From a checkpoint of a small transformer trained on Wikipedia: 4117 steps.
Each number is 500 + 25 x the weight over its row's rms, rounded and kept within 0 to 999. Layers, rows and columns count from 0. Numbers have three digits each. The size before them is the row's rms in percent of the matrix's.

# down: layer 9 MLP down (transposed), 3584x896, rms 0.0663, rows 2089-2188, columns 0-63
# up: layer 9 MLP up, 3584x896, rms 0.0602, rows 2090-2189, columns 0-63
down2089 087:510459504480494496500536506469534490503489556525468532512540496470499499512502463480526526476485518503477477510518473460484469463493469452476455491511485455520511501498518498474496445542506512
up2090 092:506515507509456471494484487537546484487455499470507503434458495479534479498481493519462487499475549476476493505536476494508478484494484507478480490520509498483485555461503543518531486492515481
down2090 091:534519548527554530555439480502508509528492498523497524545482542517467510487504502501545437491520487468491498508459518459480458509500512514538552500468512492502480477529520465489497476507461568
up2091 131:464501472521522506535502486527477545510464536491506495484466528506495502507467498511550442519502508491545481487484506513497493480478483512516549555491472490509481482515544467478466497520504468
down2091 126:487470437535459516479532491491460487468491504512488504532520483502483503488552528538536488504522518535482520475486533499507491493478516467459492506485521493480508490493498523453496493553490474
up2092 099:487548531497442464501521532540497529486508486522500528457446488463463522448492482466525459559531462542483487503507485495481527506498480450537460489492525481493485488491492549551524473466488457
down2092 101:505513474458463523523462516487501488501507511515453489504480468547472484537577497557524522496492450542479527556487511504496516474436510503483480489508502468493482465533460557501474481512552504
up2093 095:525468542486482533493546467513451472485484521496518468477520469504449543496462481492512475503506507486498539482534503486501495539442527524480499485529515532438520495512517489483534498478499540
down2093 100:508531512468484547464466498525503504466467501489474521511502516521500542478512533532464511500487489503450486509486472484531491512527499505483491514500504521520463493493474496501522491445497505
up2094 100:510501465489444487504526492483493498480515527510551485529491476474488480535458454466529519507500533531508513429505506488506504513556494495477514504513491510439523512493488466456539528482513517
down2094 105:524459470520515522420477493498491518484502476524450504482495522504556490522500497503522513519567505501483504529495484490466489480481476456474532528481528496477532490513449525508509492505440508
up2095 102:527511498516494510486513490501502447500529499456506460522500527479492530522501505483493497500456489484540506533533481512520511479494542476473518519553512523495498520498489485492509474506524494
down2095 109:467484470507484544536473512517514493470509476514528514499516526511478453481513514465524489521465494478498485451537420498474501492522500500476496493536425499531504514492505495502534562494520503
up2096 097:454516484493532516498522535500467513458506491540475560555500496481482480492495481510465490504514541476531554534506508536473542503439511461481508523448447514521457447509447488470509495546497497
down2096 101:489558487523481489491494518490481495460470505511493544525492499489500489513512537484538493508513532495484506536500507539474506527540488519542460470482484501485500494504491523516531500508498485
up2097 095:461472511466479527557517464494551535527509549536519454513539554482484509472529504529543446490468504555523474447478492515533468477525517516494473520461514454492512496505478523486491495520556500
down2097 099:520489523486496504492490549479519540507523473478498515480520507475559529482513526492481470508450474513490430510480497516449483474524507506509477505482499478505508527501553496457489429507493498
up2098 096:477469484451473496488496505540476515569550504488514485477535530459455493485486515503512552534501463490520522503475533489439531492477408521482495467491539500506501498534512516484493483502502507
down2098 097:462482499477495497512505498508541502480500511525513506504489504475482517554514479479471492493530509463518499504496498469491500519453507524501494479478544506544505483465513469537498544505497455
up2099 099:553464481506516492521490541538454510516528516470513497480500498524508468485497538510472524498481520527500485471513496508561498489499503519484461488508507510483486507541515507517526482540492550
down2099 117:531491468460497457513465490521499532512500523505541485509537474485458491506507529503447509486519528530465515452493503485523477506501481478527477477475509479519514510484530533485502535523520480
up2100 098:504502494486545548501485484528479469531498516536491517519525490537487512486497506516490521500461449501516470455539487507499476458461500530547490492501460449485491489458498538438497505460522514
down2100 100:491501503483532516506468496500514517498512458458511511469494498497451451521517491521459494507480511490503493515500493517502510513459519471492530447508521493513501543495481544463537503492484480
up2101 099:505532532527519460501531495501465500501514493496531469432497498511491486496545515480521490521498480517468511516537499501494483492502496528465488493511471483519542457522484499492562486508477523
down2101 101:461480512496502486530494490540467495469522508561531475536523481500522529493488473504478491420506486490491480487476551493487533468509501445475514491515477489487476495462482534506488510486500500
up2102 098:463507486480497497485535482514468508543492488490553502502497468497506450504520487512509522462493498440506472447474547512480507529481470531514476475489531511532495495507492468494464494480447505
down2102 104:492485539484529526489516497473462463552555474488540490500512474479519471509523480563487494471488534509492451524489523492501504481463470511488428489538484518491474511522484504495462502537483481
up2103 101:523513478487426491507463491494432482496469528501523502482496534515513532461513518446517545532487517513524482479479518529482489495521531486475486487503475503489521506504495481508520527516498501
down2103 104:564438486511520540490461478494489496533469476470488481455516534531481452517506471520504511482503548526513494500493520457526486432511504505505510476478458530453504504508499502550477481453498495
up2104 107:518495469494469464518481519483498486476507534485510499474521464471534463519531482507505497543446481507497504483460501461510503506503474463498470488474483496526524506539488506503472458506540536
down2104 104:486559494532503534487477545509499506549487512499534475487508526495474501503512518469468512556489511499501484478493466515511516462518477503522485490493483503468487521527519471531472487493486538
up2105 099:514500483519547523456518505505513495498552527476518540532516518478518482481485530484533509523516523481490539458568482498506544512498482525489493539451513501492501480517506527473480522515531523
down2105 100:498514502452494520515479477485494508489520459498512528493472489540503483497523510484478465493511508454482519481539521530531504537444513440517491486513447502519520505503445526506514460484495508
up2106 109:492536512460510485439517495556503503510551530507484492494504479487495503516503501517499443521504523474502488481498505489540490552522488452534519485472544467489486513516493500526474474452513496
down2106 106:445479534510535543461496486478497499540486527510474486508487473492488476504480517507519505549531515448510499520468481468494468514510484497526477473508524485545463511482500479510495516522481494
up2107 115:517521509464506512531520496496502501488478479480506502470422506524482504525561519505497502512484520479478530530438501494487463515469448553434504470545505515520530514526473530443506457481506525
down2107 105:499513532495503511503510548479499502522511542443508510497485495498521511497491508507480536485490515463520504525486494505494490507518471495466491494533469514474469481487507514505479494543522518
up2108 107:530442426529472491499527501542492489467510478492537475473507480514500477473482484504512511534495500488485491548511480483474513524503500466501483528489520494566536478486491498487507499480494480
down2108 104:466514505456521519498492474473490506508484486492481525537527476476509508525530504480482457496505461463450491478488468521484519482486456516522513454483531498527525494513474445459496500543486486
up2109 107:511529476496494487533532511552540476507507536546546513444510543524497487521485538534467487504483481507507487511523477510502531496534489514487487471486488479542508457459478521453473504472470514
down2109 103:469511483505545480530501496523536510473514501538522499499487490484471517487542492533499517469465479461469465460425516503447413449509474461515488517520489506494512522480488513469463477507477474
up2110 096:458476509482454501485501530548539495488482513493497552536511508527534520480496529498468492460523490470551485466463515479492453458530494499519486493522484538527482527501494536518520499486514514
down2110 096:497487500506482517475467494498488510516511491508521508486510494502441500525521480473533555540521531479469516488500474494475501517541505488521502508510453522484488509496525537531477471495570525
up2111 099:530516485503519504480493503472517497494534488497511515461469484525461520522496506498503498492539462528510521469480539514504534508458460485519496525506486477498497487475496542507518533524466442
down2111 100:478509504457509503492477477507537499549466480511475500514467480516519537473496505514443530485460502509520512455494489513492502481449532476519477475530499450505504462533483546522470511523533479
up2112 098:500516512500479498482450487504500568512509490494519520490549502513471513485501500497550513412505459511493526503498494506527510514485513477487513497472483481481506506496485521458479485490538505
down2112 099:484496522497506479566506480539530501492536494491525490547451478477565478525507484503503525517520481483468549495486525487525520466478461506502463459528517512498526514464502501491540530458462517
up2113 101:495514495496507517488533510523515536512485480483504549511511499542477544471499511522495484518456498475505505475510505453531472493487486503469529516484482501508521548540483487521495485508507507
down2113 098:513501519504512538509446493508501554506514480493500485531494448479518478522477513423473505525502494479504559513467489494523468496511482482502517456483462529476461520497501478472490537479496478
up2114 105:461532507541524525496487511480485503497490511485534495509546533514496470477492544520477537514512497494438524538494512499518493520492493489488543496501518491510490462525465534509479498489501495
down2114 103:479519523472483494486473534474511483495473514488509448508521467497476493515536517506479502523489467481506518487518507494467487474459513470518470536499475522488558456517471537502471502509458448
up2115 104:516467520491475509522468510500447481486520491490517467505510527538509499481522487553462498518514501493508519467497517548549519550509559492524505492484482467514499509450511503502468549499500511
down2115 102:523500514464526512470495504502491470453476510490491461483481493502511516501521484512518455488537508510503487500487488540554519546484494469499502509517516509502468501520474474516481492524477526
up2116 115:487478506517479489479504447470518500494474557511492435524477532546483509528494534490479466478520515495512473499523548510514504496519526512510506482498522501518497518466523506520450504507498520
down2116 116:501498505476511507520532496520484478485498467538512474508473462483529533497496495525520522500581485452471468460514461539491527510483513518512492464494504501481520515482503478499487489497462499
up2117 094:506488448488554520490481492524480502521465508521494505526527558504503527487490536463501494533496514448514492531509518483501522523476463511468511515502462481477549519473458500525495459507531520
down2117 092:502501527511530489486511483464500476485497532514508485499487471527465471505496521506497502488492457536496516488470494474476524516515525503459498488493508460491479512521534483473497478488465502
up2118 105:513479493483501462522529558519503566504480483480475508465544514501529498496497464485510511467450480546482488468462491527502476477499488480511489493449532500478499494486479511491532505465504497
down2118 102:449472474475512550495529490532467540489512509475508481482470506524527517531526491555538464451486458523495484476490540464530461462524527515451480504534492480488487469467508467522489472476490503
up2119 092:507503478513575503503511486460505506505499522467522509489485484501452466527504488486506494462466502518450469470492520512536467614505497508481490517510506477501522532473488523534498481533475522
down2119 091:500467478494479499527469478500490508500493508552548496503500529499492473511512537518470512479536517525490536521544503500505473546517541560501510513502480496495525480523491512502468476482499514
up2120 098:511506474507506513520499521523523528522486504518492514518483485499484500481512513515496530459529499473466556492499473490548515530504525499506510504487506500503502431465512485493496494484556481
down2120 102:485489429517426461510497530536513495481459550479471515474505486505512507498530483532521495476516529500495512510497498511539523459495471502503496506485509486566506507510493518513483477514507500
up2121 091:473457466528522497483486541521519502497480511459537483437512507501493477497479486549517502484507503507471524546482509476523473501464499499506483536534458462519524535506478493507491486499514471
down2121 093:508432489489521492490526471492480504513549481520500494483496514494476471516485521460517501543504537494506493475527497522515480530467473522484488505480459487511428466509480453535519509520525495
up2122 092:495471491496478465549493491553525491501445477535500480502493489499509485495480522544511491473485524477533486504492499504449495510476520538509479516536520437527504498523490493478557522526487532
down2122 088:503510474515485521530488462508513463516482509511516483485519518499466523506505486482493493502503506483487498525497505464489530478436532456552488516481489506472551482492551426498524499523468482
up2123 097:513492530457520532470515483531526534506509542500542519535538525483528492496510470468464503518493518493495514467492551518485500498492524495546479488517524479512473507461519508499507521482495497
down2123 092:462520514493495473509531492464514521509490525512473504481507498521477472525496455510476515489491501478513484525514495498469524504502522492443476534502512481509461513461551464490504546450484493
up2124 099:484566474478499499489501495483494527481466531511506511474506514481455465499511538513481547487487504513493481514482498517459547486494540541439458525518508515478515522495478539559485444509512472
down2124 101:522497514502505502489501494513482506492471461502563502477490480555514502511529454466503487475507501461521464475509529492487552525503509497469506524526501470451526483514513513517484512504499524
up2125 090:483501518498462502467456521492515486507464491573499509484511512470473525458493521516497515558487509479498478511479515512483495535470487460525537510522455481494544462503518439503517480525505531
down2125 095:506468506534470488515486498509517498481507490490493494499530508492502520494512467530467472466533540507466514513528526436542509478520519450485539484509501507483511514507491476517491465459494508
up2126 106:495522473512504512517520523502485473509510507466493489564505489497508500465432484484538494447498517550487490464507462482495526488462472526528513463507510464464509505502487511508504482533487493
down2126 104:512485535518504461531556482499529460501469516452507506490481482525540505460504488475461474494537470513497493451499486481457470486523460512499483537450518474479448496492470539485503470433499483
up2127 090:506469502487467447522493525531522501496451448473486493492495482497523503507494527535461522489527491501483462460509505547538490534498510498492465497546443513520478467511492541529512529505478506
down2127 096:539484523503461484479529506471469491503462503527493500518526494500501526490522498464508465520480524529508495525508465505506477510512501492536525537500488524550508494523518519513539488525548525
up2128 104:491516492497462537497433510497491505504452532524491469495476486482519498467496501525501418526493538454507490532463500497493493520471516490530537501487495502483516493481501450511478475494481477
down2128 107:498492509492487515510442530455491500513512509520513498522495473510506531513488481527499512461479489495439497472505507537443500487512509471490451491430479548512497513494453449505483507523522496
up2129 106:445486493489528492475529501500498465499456485459477467489485547496503495502511524495523483502524496504530528473481484470520507500483497518488481514485506516489523493504526519490512499461531457
down2129 107:504466444526483540466518485501506510464499492472531486503491509535495490471511541521536477491459446500504555499502507501540482497463534465505504496524493479476478493492483499523498500495504505
up2130 096:505524490487497476521467536493512476504490517463544494537525516512499485492483523491451521488484485467471509493506537475515463467465491502456514514504512495501472534540456482485524500557484482
down2130 110:539541494503496552511495485475489534534489500507481506485512507576527465466477479460552522496498474465501564556482470484517459481507509504492470497513478539494528511539458480495510498483501508
up2131 116:522516521514490545494505509492503467515486501483487527509480484508454505502508513508518499479494506503485529460503536472485451511463518495518510478490526497517532520514446498542491494507562492
down2131 093:480466514515536516475499485511555459525514474447487462477477533490498503490464465500533468483490479526460508507524500493479507502513467511539477517487500557509533520507478424480487508504491477
up2132 104:507495484505501474527549486516519467510552485494544516499493504546492492545519540510487407510501461537523508534448495492483532497484463494555536515531502481496472499485515489519525527477559446
down2132 108:508463508529503518494529464481499487495507502507518491478478532484504490524494505478516516485535516484493526473460541477490556461488486487531554513501503422525495453476513450506545522542506506
up2133 093:503494509474505500543479512491481482471513533516529475535510505514513491485485476545516516481504552534515547496508486542488530509533511507520513520467492504519486489539511484524482527528487527
down2133 095:508494470496545497462510502529475503482471471481489488467464495496499479538520535505548502511492507493517503546455532507472528494466514475495484469499537465507513480505533529496483492486521508
up2134 112:500501512486531514516536475473474527538466529530514505520505477523515519538501456512507532448475497456510432514491466543531487491498468495488525503499487534483476512517464501514511490530526499
down2134 102:520526488507513505492511488515527546531445488482445489515489502478486484529468493520510501504513491429488509502467503498492501526501514484533489531502498514487520462444476485518501524475460492
up2135 099:517516470499475521520470520481456446519457492518543509505494446535503491496506447491505522499476472518495511498500477526522465525489497489491496501519517517462522513485535498440485466514481525
down2135 108:512484509471507497546467502499487512504539464535475532519493462525481455470427485498498491507487532510479472492526485495434515540508496478495510522528512519530506521459483473500503515455461486
up2136 093:529490531467486521544518449492476528507494471478497507499481510482481521501512489536498501506509510526531504508483469494491510479515507484456484544528528513473485494487473495497511541536491486
down2136 100:493487509483464500524527466530469478555467501501475529539474457440489514488510506532509499525537457539502548461527458496478503469477465533468523459468500489523484504469469507476534502498510469
up2137 107:496487443511490512488483449489482498481493495533484497487503523500521509467485499514519486505514499526504506489483503478498470514507503554573551466505510467449503498517517529528491496535479496
down2137 106:473501525526516514483529490482479499495505526539475521492504500491494463502494457508498519509497508508494483472530509541526530543503438547485501474473529529523499477532486521488511520562528499
up2138 091:507518514479490520512515446490538500501485539518524496497484443465502563469516461512537490486470487535460505489512464497555492517488488469507532534487514455492504439507482558514482543505445503
down2138 098:509529456470483541490544499537527465485515543495499545488536520544482529462500536521493512511495481505510460477485514514513527507485516517493506469539495523487474459511454482528507515495456490
up2139 096:479493534498487490471530490493503509497467496490548517494447498521501494520518525475453498483490474486448459504465522495489489470479464520486557478540521546498537495521515519494517531519510515
down2139 104:490473504467507468484530481496511510455447494497474488486475492559514518460498497517512519469438527521497463500513527548524501533505485468457483540509499477518488534506489498458508513537533509
up2140 100:525504490496474491532530500520477511468512536483508507473485493526508496525539483518486538465463476518524478514491522555495520507496497470482476492473467497500521503481518454534489480524501488
down2140 099:513493492502524478512509475486513513508481475473491526512500492489511504524524537497517491516472512464505496488524497485491484509485487474482440456545517523510491521488513475544457488518479507
up2141 097:526514494511516500508521525499500511489497463541456506472550513527575507503466496494501537488506532521494526486536520512500530487520509485497534520483508550554503499524535485530528518500514518
down2141 103:475482486530510477496505504514469481576482483459535453511503544474475491503478469497544476479467454423483503509447453473543520517483498477501525485536543542516497546486485520503506503514481499
up2142 102:465471474506504463505518475505498545518532512496477518455484496492452554529517485541515584528467507489485487532500474483545491481504495492500488501520483484474540502480516486513539481470551469
down2142 101:486482537507538470521459509507461480535490494499497488496516517514492465496506497505505491527466447452460516525491522449504483533483494511513487445507471507517463506459466507484477479525521461
up2143 102:502522506496500500481496476516468491492517498520539488483477570507512508502491508482514525485489536520433559535502546500545495496499537486529526455516501482521483529525500463497453528504523474
down2143 097:498528507511488484488505520533509461445494479507507530502502487525482519482540528516456517509510471449500519483457496462498481457507495502473508511462520513452445487560498489495527529441529494
up2144 095:513484528459522495527513498512509509509511516491475480508504469449491545480508464495478548534487511499510476474447445482504490519480426519506517481506514481505509514547459490513520507489493483
down2144 100:538453522487499524509521481499463508472491529511490481556515555519470504480525522481509470539510451500484514518531543463480507493495539472520547465492473508507501546489530488512454495510525500
up2145 104:519448479474486501468500466465488486474502511490506491460560507521510457457492523494490478518461484509459512480492505502495501516468478485528530421499468507505466497484510503465545517477484480
down2145 091:519509461484484437479508522498534469513524498484470452500478515461522466483490509480531512529486492496493512497506489467520515526513547466502528512484530516505514477471502442469517511510491508
up2146 099:521462538543479498478500495499492454503439536504523494525522498463448487505510499533515502503505520486534493488477486503528501470486476448504474471483510472482550517495538470483466519536486490
down2146 101:456510556521487522504483472535486473521497493472498481467542475515519517519436562469503524495521489482477482488551500518525523503501483512469489504492492520514505484453548452554537484511475508
up2147 094:448461460497492514506527525534497474455510513516530495480461518508498523455505510518455507503484486462468487476497555492504523523501495498499509519500464464506507519471501479452464468458505512
down2147 093:504501495474502510494474533517497505501524520489467505540493483481529467535469515477518463552502521505480518473560505481488493452494514488524482514500504525502504518462486457478464471520501461
up2148 098:501522475523520527529540519478469560510527492534530508486470509498514508491518505509471504508550435502510505502521494452483552513469533470501514486500510515475535534478468514499514505511495526
down2148 100:477505448514505465524490498491491511489475520499464499509505500520501529477508474520518459521529491475487510483488494516483520501516478522468450456521523535520511536511524519543500486533530507
up2149 107:527524472474549533498500546499482526518457511556506486439546458499547490477478513468522515511454477439540503518487537480501495515496479498513480533502512504518521514528508529503502460514484482
down2149 099:488513486511437499494537507516492460491543506519519496496477499497524487498480522493483507470487499476494498495461473493478457507480503503470510491484486498533473496544478534482487486526499495
up2150 094:534498510479496516552481492498483472539508500548480454517491501506465486541502454479506554499474486509492495470545503532490482510454443532485469519491511533510471517464476495526531520512537521
down2150 094:480477483543457444483530445527464488520517508523515546509551525494542492475509466516493485540494533515457473527494517519496516470517507492535468510509477508461543517500470496497486537461508481
up2151 098:489518499480478472499542471463494536481559490458561499445528523511535448540541473526492469486531509539501514452535555486439519500484484481515521522498499514546494513512414509459508528528484491
down2151 100:479470529476512548499540534507538479458477510469481546515536520500472460508482525499502485473500538464544500449494481518470504462532531495535481462503528510486527511477497506483533501517532477
up2152 101:474508507489502497460528526469510514494519477485512478482487459490510493480510531498471502455516531490515522482481453443486472469507555500469508515464499478496534506523556496524466487470507459
down2152 104:495480453501467475532477483448540496481512539500489503488473499520516522536485483506516518532513522477541513503489508521501515500526507518535488503490476464520528497485512522520497471515494499
up2153 094:498491521476467495551525520468502554512477517555500497454473505475532500557532508522504510515536519487532492485472536489494507520509474458458502500491491483523566509537450467477558487537502474
down2153 093:548499519502559541464526476544480495492494458479497552522521494509527507487505520475503474479475525507476510520522488528536501499512524492521510511542462530497502492481528505525491501469516464
up2154 093:516486465448472479488523469490504541453525496491450481446511451525530491501463513520484437454444462437532477516502528514430530514513528526492507522491507520511492521497457498492501539480522482
down2154 092:458519443476544485441531499472476514487489508523437524466518505463487524508463517481489520479514541458475445437476506451470503495516505495536501451487548491524521436502500450515523490459494484
up2155 102:519475551525479483486505504528507484506503482490522538530479538448526543525490483480480530471467499484543535499522543481474536532487532517534510464477485469522525549443513518512528531474495540
down2155 097:520523478483478475497483527518473458518509516508502584494438494540482495496549517486552516499475457467510499478440531562493488502513494498484505481475493506488504509476512486461499477497466481
up2156 091:512486498503499512499487509454472497526509490509488531498506476520494510502477491523517445471458509544499469480512478547492473516510485543484470539493531472473515503510527471474485495468489483
down2156 092:510451526457524465443536463476500476544474488514512486474473472493475530516505507521508521484452522498481508494465489502483470530479533484546474466505461484520505552464477481477473496530534511
up2157 099:504464508531452463473526543514508481505558481474491503534512502466529528528506495505463494529493502532511484517488507531525473456477450461507502510520507527519501510505508474492495449516516517
down2157 105:494484461494495505476477516515496519528512472490495482522540540538477539507537541520481469522466508490512517523532534521500469502515498550505492500505461512516474461483506490479501514491501528
up2158 100:525489499480478487495508519468472507510538525550474524511471500492513528521519501476562522491482506512506445532464531470499483465464483482487523511477515508501505472521510517502516502537542519
down2158 098:461513522478464505498489468544488525474485485476497481497507521497446499482486527476491545455472483497495499493505533475503459473499481523474510497520477497523517489443492493470478503495472486
up2159 101:512479526498498498466504496454479486516507491582541461450554546536487475486490498493473495492493503471436511512471494471534534477493497478462501507500524520479518485513472503526525530514468526
down2159 102:441496490494490510528528547493493546443479508501509501499516496497537501539464497544498513496500532497443500510521526508480470554511520498499484490454470498496464476492512510488530472490527546
up2160 097:507472491495479482470540466519470522474531548501471511476525518473517544502511512510509484545502509496496470547515536517543494472508493506492525510553490521464528451497535499537512503483502449
down2160 103:534521516501520488527556491503509498534536493456454494473500513489509519485513508494488544461504500475487510472541520474487519481489507532505487513505516506487520511476501518492451499486528478
up2161 107:493490486536542520484499496538460473495444515540531498525538468449518480491420455529522498490541484509482502483517464535510511441503491485525491514488514500480514478464458522484477470461506482
down2161 103:556531469516505505513496483522478525489478514531552464546482533505474472447471515452508503485517492493480497533501472484490513501471522480495528503456498541510490491514511549476510502537511493
up2162 106:502491507511495471490526545473509541498481498473509501521549447581487491479534536487541499458521511510463444522541527500498484503520487526573519465504454452458490542482516502495474516465478500
down2162 111:548480539526509512505561520520493536481509478493524517494495478506459526467524483517528501496472481485515494520507521483491490499513509486488460431490519441493490516478527495497488492502481499
up2163 092:472528481524522497516505510510490478494474506494498509516489486495464449521519504512470502463527510496512526459488453485490497452486473521493489532488512493467494514490498517528518514481519509
down2163 098:483500444463508457546557532507497481496499517474494539485532534521514466497488493510509479509516458526550539503535546513485521537517524496493485508479526478482468536490483503506498442487498489
up2164 105:505493491515464504499489519540446510470485504508500487513458485498493493490519508529476508494480582497490517519489465521499456494520516487474470475453488501501518562492518546494548493501513482
down2164 104:487491490507452457546538488477520451476491504522491509515511460464506518498489481467482511433476531487513476521489489482503471488466472487492500516453503477510566479498483488496489515482521494
up2165 102:512507491526544492486577524515506496513515527465529468523463498484494497492559535520517514480476525492537500493496474471515519537458488546511447498498514519480501512475511487559465491477462491
down2165 090:495535494512497518530545499536504539513479504492486548465504510515485530495477466497494523526493493493517526445522479524524485473518507491503514552485524484489527488500513505462518515472504507
up2166 100:498518545502500495482519503514523540504481512510524507525569485512484519484463540475516490496523527463479509471487507525501494483494474571473507508454551479520519482480528522464524487453470509
down2166 103:501456508556530536524450498478468501545462498485519525529497497455497488467455518489478541479437517550483496481501494474488479504473493522525512496483521462502499464481490518455538464491550474
up2167 098:529474537493470496533471482500494531505548515519501498535478490513546513515472496514451502521518522490473456486507529498505496509505479536539488501484504499463485516479495453505479461454506536
down2167 083:520532508502546459481519498488517514522520497497546501522511479463487512508556514496534529500545522504494495506524521541510521536514488508501487498502506545492478515518472484500524511523496451
up2168 102:517480511480505481492518481525489493499483464517519514474513517520496487477487510463527514472515474488451532483484502493455480459504467486494537466513472531472473468509493457539485535538484487
down2168 098:550509489483495516532476553484511492512486542542504451486481485508441449517479462489515518497524459455471473501494519458474504505480521488507545485541442474494513485525455499506499469481522501
up2169 095:487468445556529519466494552462461507498451528500498487529508514521544459488485494501505502507498480467493493585523475480538560507551513467496483514493495496481522505518506504516509527554482501
down2169 092:534490515526484463464521460522513431526546515493554512498499479527510521489450443519524469506468489500485461470425554497493534458490508551492480545441504527498469514491478480470458486492524477
up2170 104:483482516511517530494499472472488525505483511507522515484503485517519503468494490510542491534465479514529480550495506471501531499533482463489484496522480499519497518519506511498496514505486481
down2170 097:515533530485499503494497493529484554480507503494489481523478515513449493502481524519529449472463479530518475493506530529490573516478483496490500506513492491504507507484509518504520513500482511
up2171 099:490500532521481521493502508531486522519498509510511484517503505441494516490499515521498461470458505479507483524496501522521515493502488465465495545498515503451555479522532489509556507505527510
down2171 105:536502517493484507491546503441458501500496482485523516539484494503477497468518511519486484492490515470474458548506500476502472531543493470498496489513507537510491503546503503489534520520498481
up2172 107:479466535492495467482473506471506471471489496524495535498493521502499448504473509490521488482490509518535486507486480496475486515543465493485495455490464469516532501469473490524496500472499534
down2172 105:527524522520482488509510473464473466473519520525517473492491481522518520468469506441526530510457459460476487502527485535527527487547502506443504496506466479493495495455510448509472555486479470
up2173 096:537538501513505523458492445482507481491526492500560486515548518504559501491487512523504484483488488479505519495496478504494518471481517502451486530496466526504490494525516517461515540514492524
down2173 102:490508481491466505486475526489483499510500521515499486522452497444489456418529538518508506485530495509490488475479539502486492535511499490520511459544473509489547483513481462501536539457506462
up2174 091:476533502461523475510552513516529511491520510461490492510511495490487518518527489513516513482535457459453519544511507489492513490493499509533493509487497446516478478542481533479504492541493459
down2174 099:522503504536483552493511496468509527444474477499541461525462519512517552518526505518478517519478497498488492477512520485471484464513532502526503489499528515502531475517489500498474485477454466
up2175 104:469504458493474456450518489488483512542497514486481530471509507504492470497526477516510484499528519466516483494484483527496525511503499501451519533491481549490506534505467459466450478514455488
down2175 098:515523465486441497473464536494500525542531481485472494501484476502518497517505496488469500492486547470462470506480554508506474465475539457471500485490504512535525491519469487513477491510500505
up2176 116:467487467530490472492520521476510550481466495489468539499527480565487498483515529501502507499476504490515446510468518471560465487482500492501504480477452498451524475530500512500488534492487455
down2176 108:499500530490495446451470471484488511511470484539493496501483522506533457457492529515510508489498488478510500438531494515553531491479474472469465522508496535503495476485517532527506513512541498
up2177 096:483490480478527508499540509507493493498536543472475461475472477503458502469511493529500497466473491483502439514467444499477458529486493531477476509482466478527524483508483494468502491491490522
down2177 097:532475543531539529477480463498497510512501567521478490505497507483468499507475478550517469495480510521472497493509507490486428468492490532500494493472480478493489491517447440460543494512518471
up2178 109:513525509527525500440523479550505460480526457500521511487505506514452530449509491509513466540472502480480489479524472511468524514523523500458496484498522468491473539513476508499494486509508517
down2178 105:515535541513488472467527501449512488524512473556474516544505528522546542530503493510472496514504519496535521593464480508488512454524478480473488545499544508514521491520459469474491443513517546
up2179 125:490539496507511460484509478471478490524495488530490454512486507507479516522479456506496543514497499522520532464415471479490536466489515484505535494507481490501517477480498496474518430542504509
down2179 100:509491499482530437465521467496511460488464519527481498458464530488536517478503445498459493483502505492508510491491516504503480474510509457463511449549481530470486476493506544505496489535512533
up2180 095:517497472490518450484508456492500517521495523522488529478504494505498503479534474479499519507518519465489481554463464506464502549475504531487486544461497496486493543502486491472469496470516524
down2180 092:457505461522463546493522490479484458494472485493501529464505485509478469493480544500478508512452519468509510462520490482480457474476470474505496503555457491487484508459452530475515494548544479
up2181 102:503518444487481537463478504504488490491481473536508498524462481464499513472485555496453488530507477524541503488480471462496540517493499492469488503537534516462466504495514486501525518511534532
down2181 102:511507494520488541530493497501475512474473491511507508501528510521480509493501502500517552514513494451540517511461501519525458488504509537515544536524514505538482471529486495522496521512521549
up2182 092:489484491506511502526505480483496438509467505531498479494509510510505521476511542474469536530519504508525500538536520471515458476510536510522487529549521494504518536513517497522539480551513483
down2182 096:536533466454511527489524501505574479439519544502520515520458500505502509472469515479530465507511483494506496524500472521507485517515517501505505472479507503521505491515514488528476495480476519
up2183 098:489474488523491532523514517500521500468496494468514483535484498524528493527455538489492491470480469509517568498527514480511502463474556498511538497476512463529462478514507481520500507522522500
down2183 089:515499418450517547535528516476490499483509468553480516490480511506515494484488514483499536517538508489470492549521495474506432513480480495525514528464556475495477491485507511493498508521494502
up2184 102:513485523498490543517493489517536540486523493488495524459509491500520510465562488497517453491490482535531472482499492436484519495548521467467515471473535462483483505492486450509536463460481487
down2184 101:509507500483478500473461518498510505470480492516450495498513436476497549521498494455505439486525471528471500494534528487512529550548504516553487503497475512461531503466500522515507471545505494
up2185 097:497544579521512449474510468489503538489466465467507513535498491513505504502481500520513533465514495518473506508507581500510496501531524532498501496463535486519480495526531490486471491493531526
down2185 100:487516498434527522490471507536466493474521472547495513473506541510477514492525476505515479495456469502523473480524466497500483495483501516510430520531472463532497451467473446524463519503474498
up2186 094:470520531504452486514524486487530450507471511549480492508479468504477506502507503499502466507460491470497487483512505513536541516509538499483494567507528500490460492499472482450486474512483470
down2186 103:497453503462505481497483470465457526513493519525492522501515499528490478469483507492520509486509513480512467484482487465486525449510498503524525502491475492502505470495450487517501472520480500
up2187 104:462498495489483510486516483432478490516495505522512509487455521505508545503499470461508470554510536459459489522479479486492542492443483470519516511561535522497516481505520496463440509488488524
down2187 098:496526536476478506549498499512519501511478528509500486486489502498459514515511491485484455460522489462483473451530512502545503522473491527501499498434536493494508475503469515540479511474499531
up2188 104:458466497529491537500515491485505528473539495498474505518502507499488535545471477527526512454512477499514507499525473454453509496490505502496520518572532533483517479498495513487468535500513544
down2188 097:492506450505485500520489526537526504469509486490479525492497511536440489513546544486461472482442515525490488524522523528453466511497508513506553500458469502487493488491462482483530503504498490
up2189 106:546495504464461475464479497490470529523527527466482491462472519474528502486494478478496479510494547509486521500496460528464495497521484466500495526524486454547479414522545458495478460522492468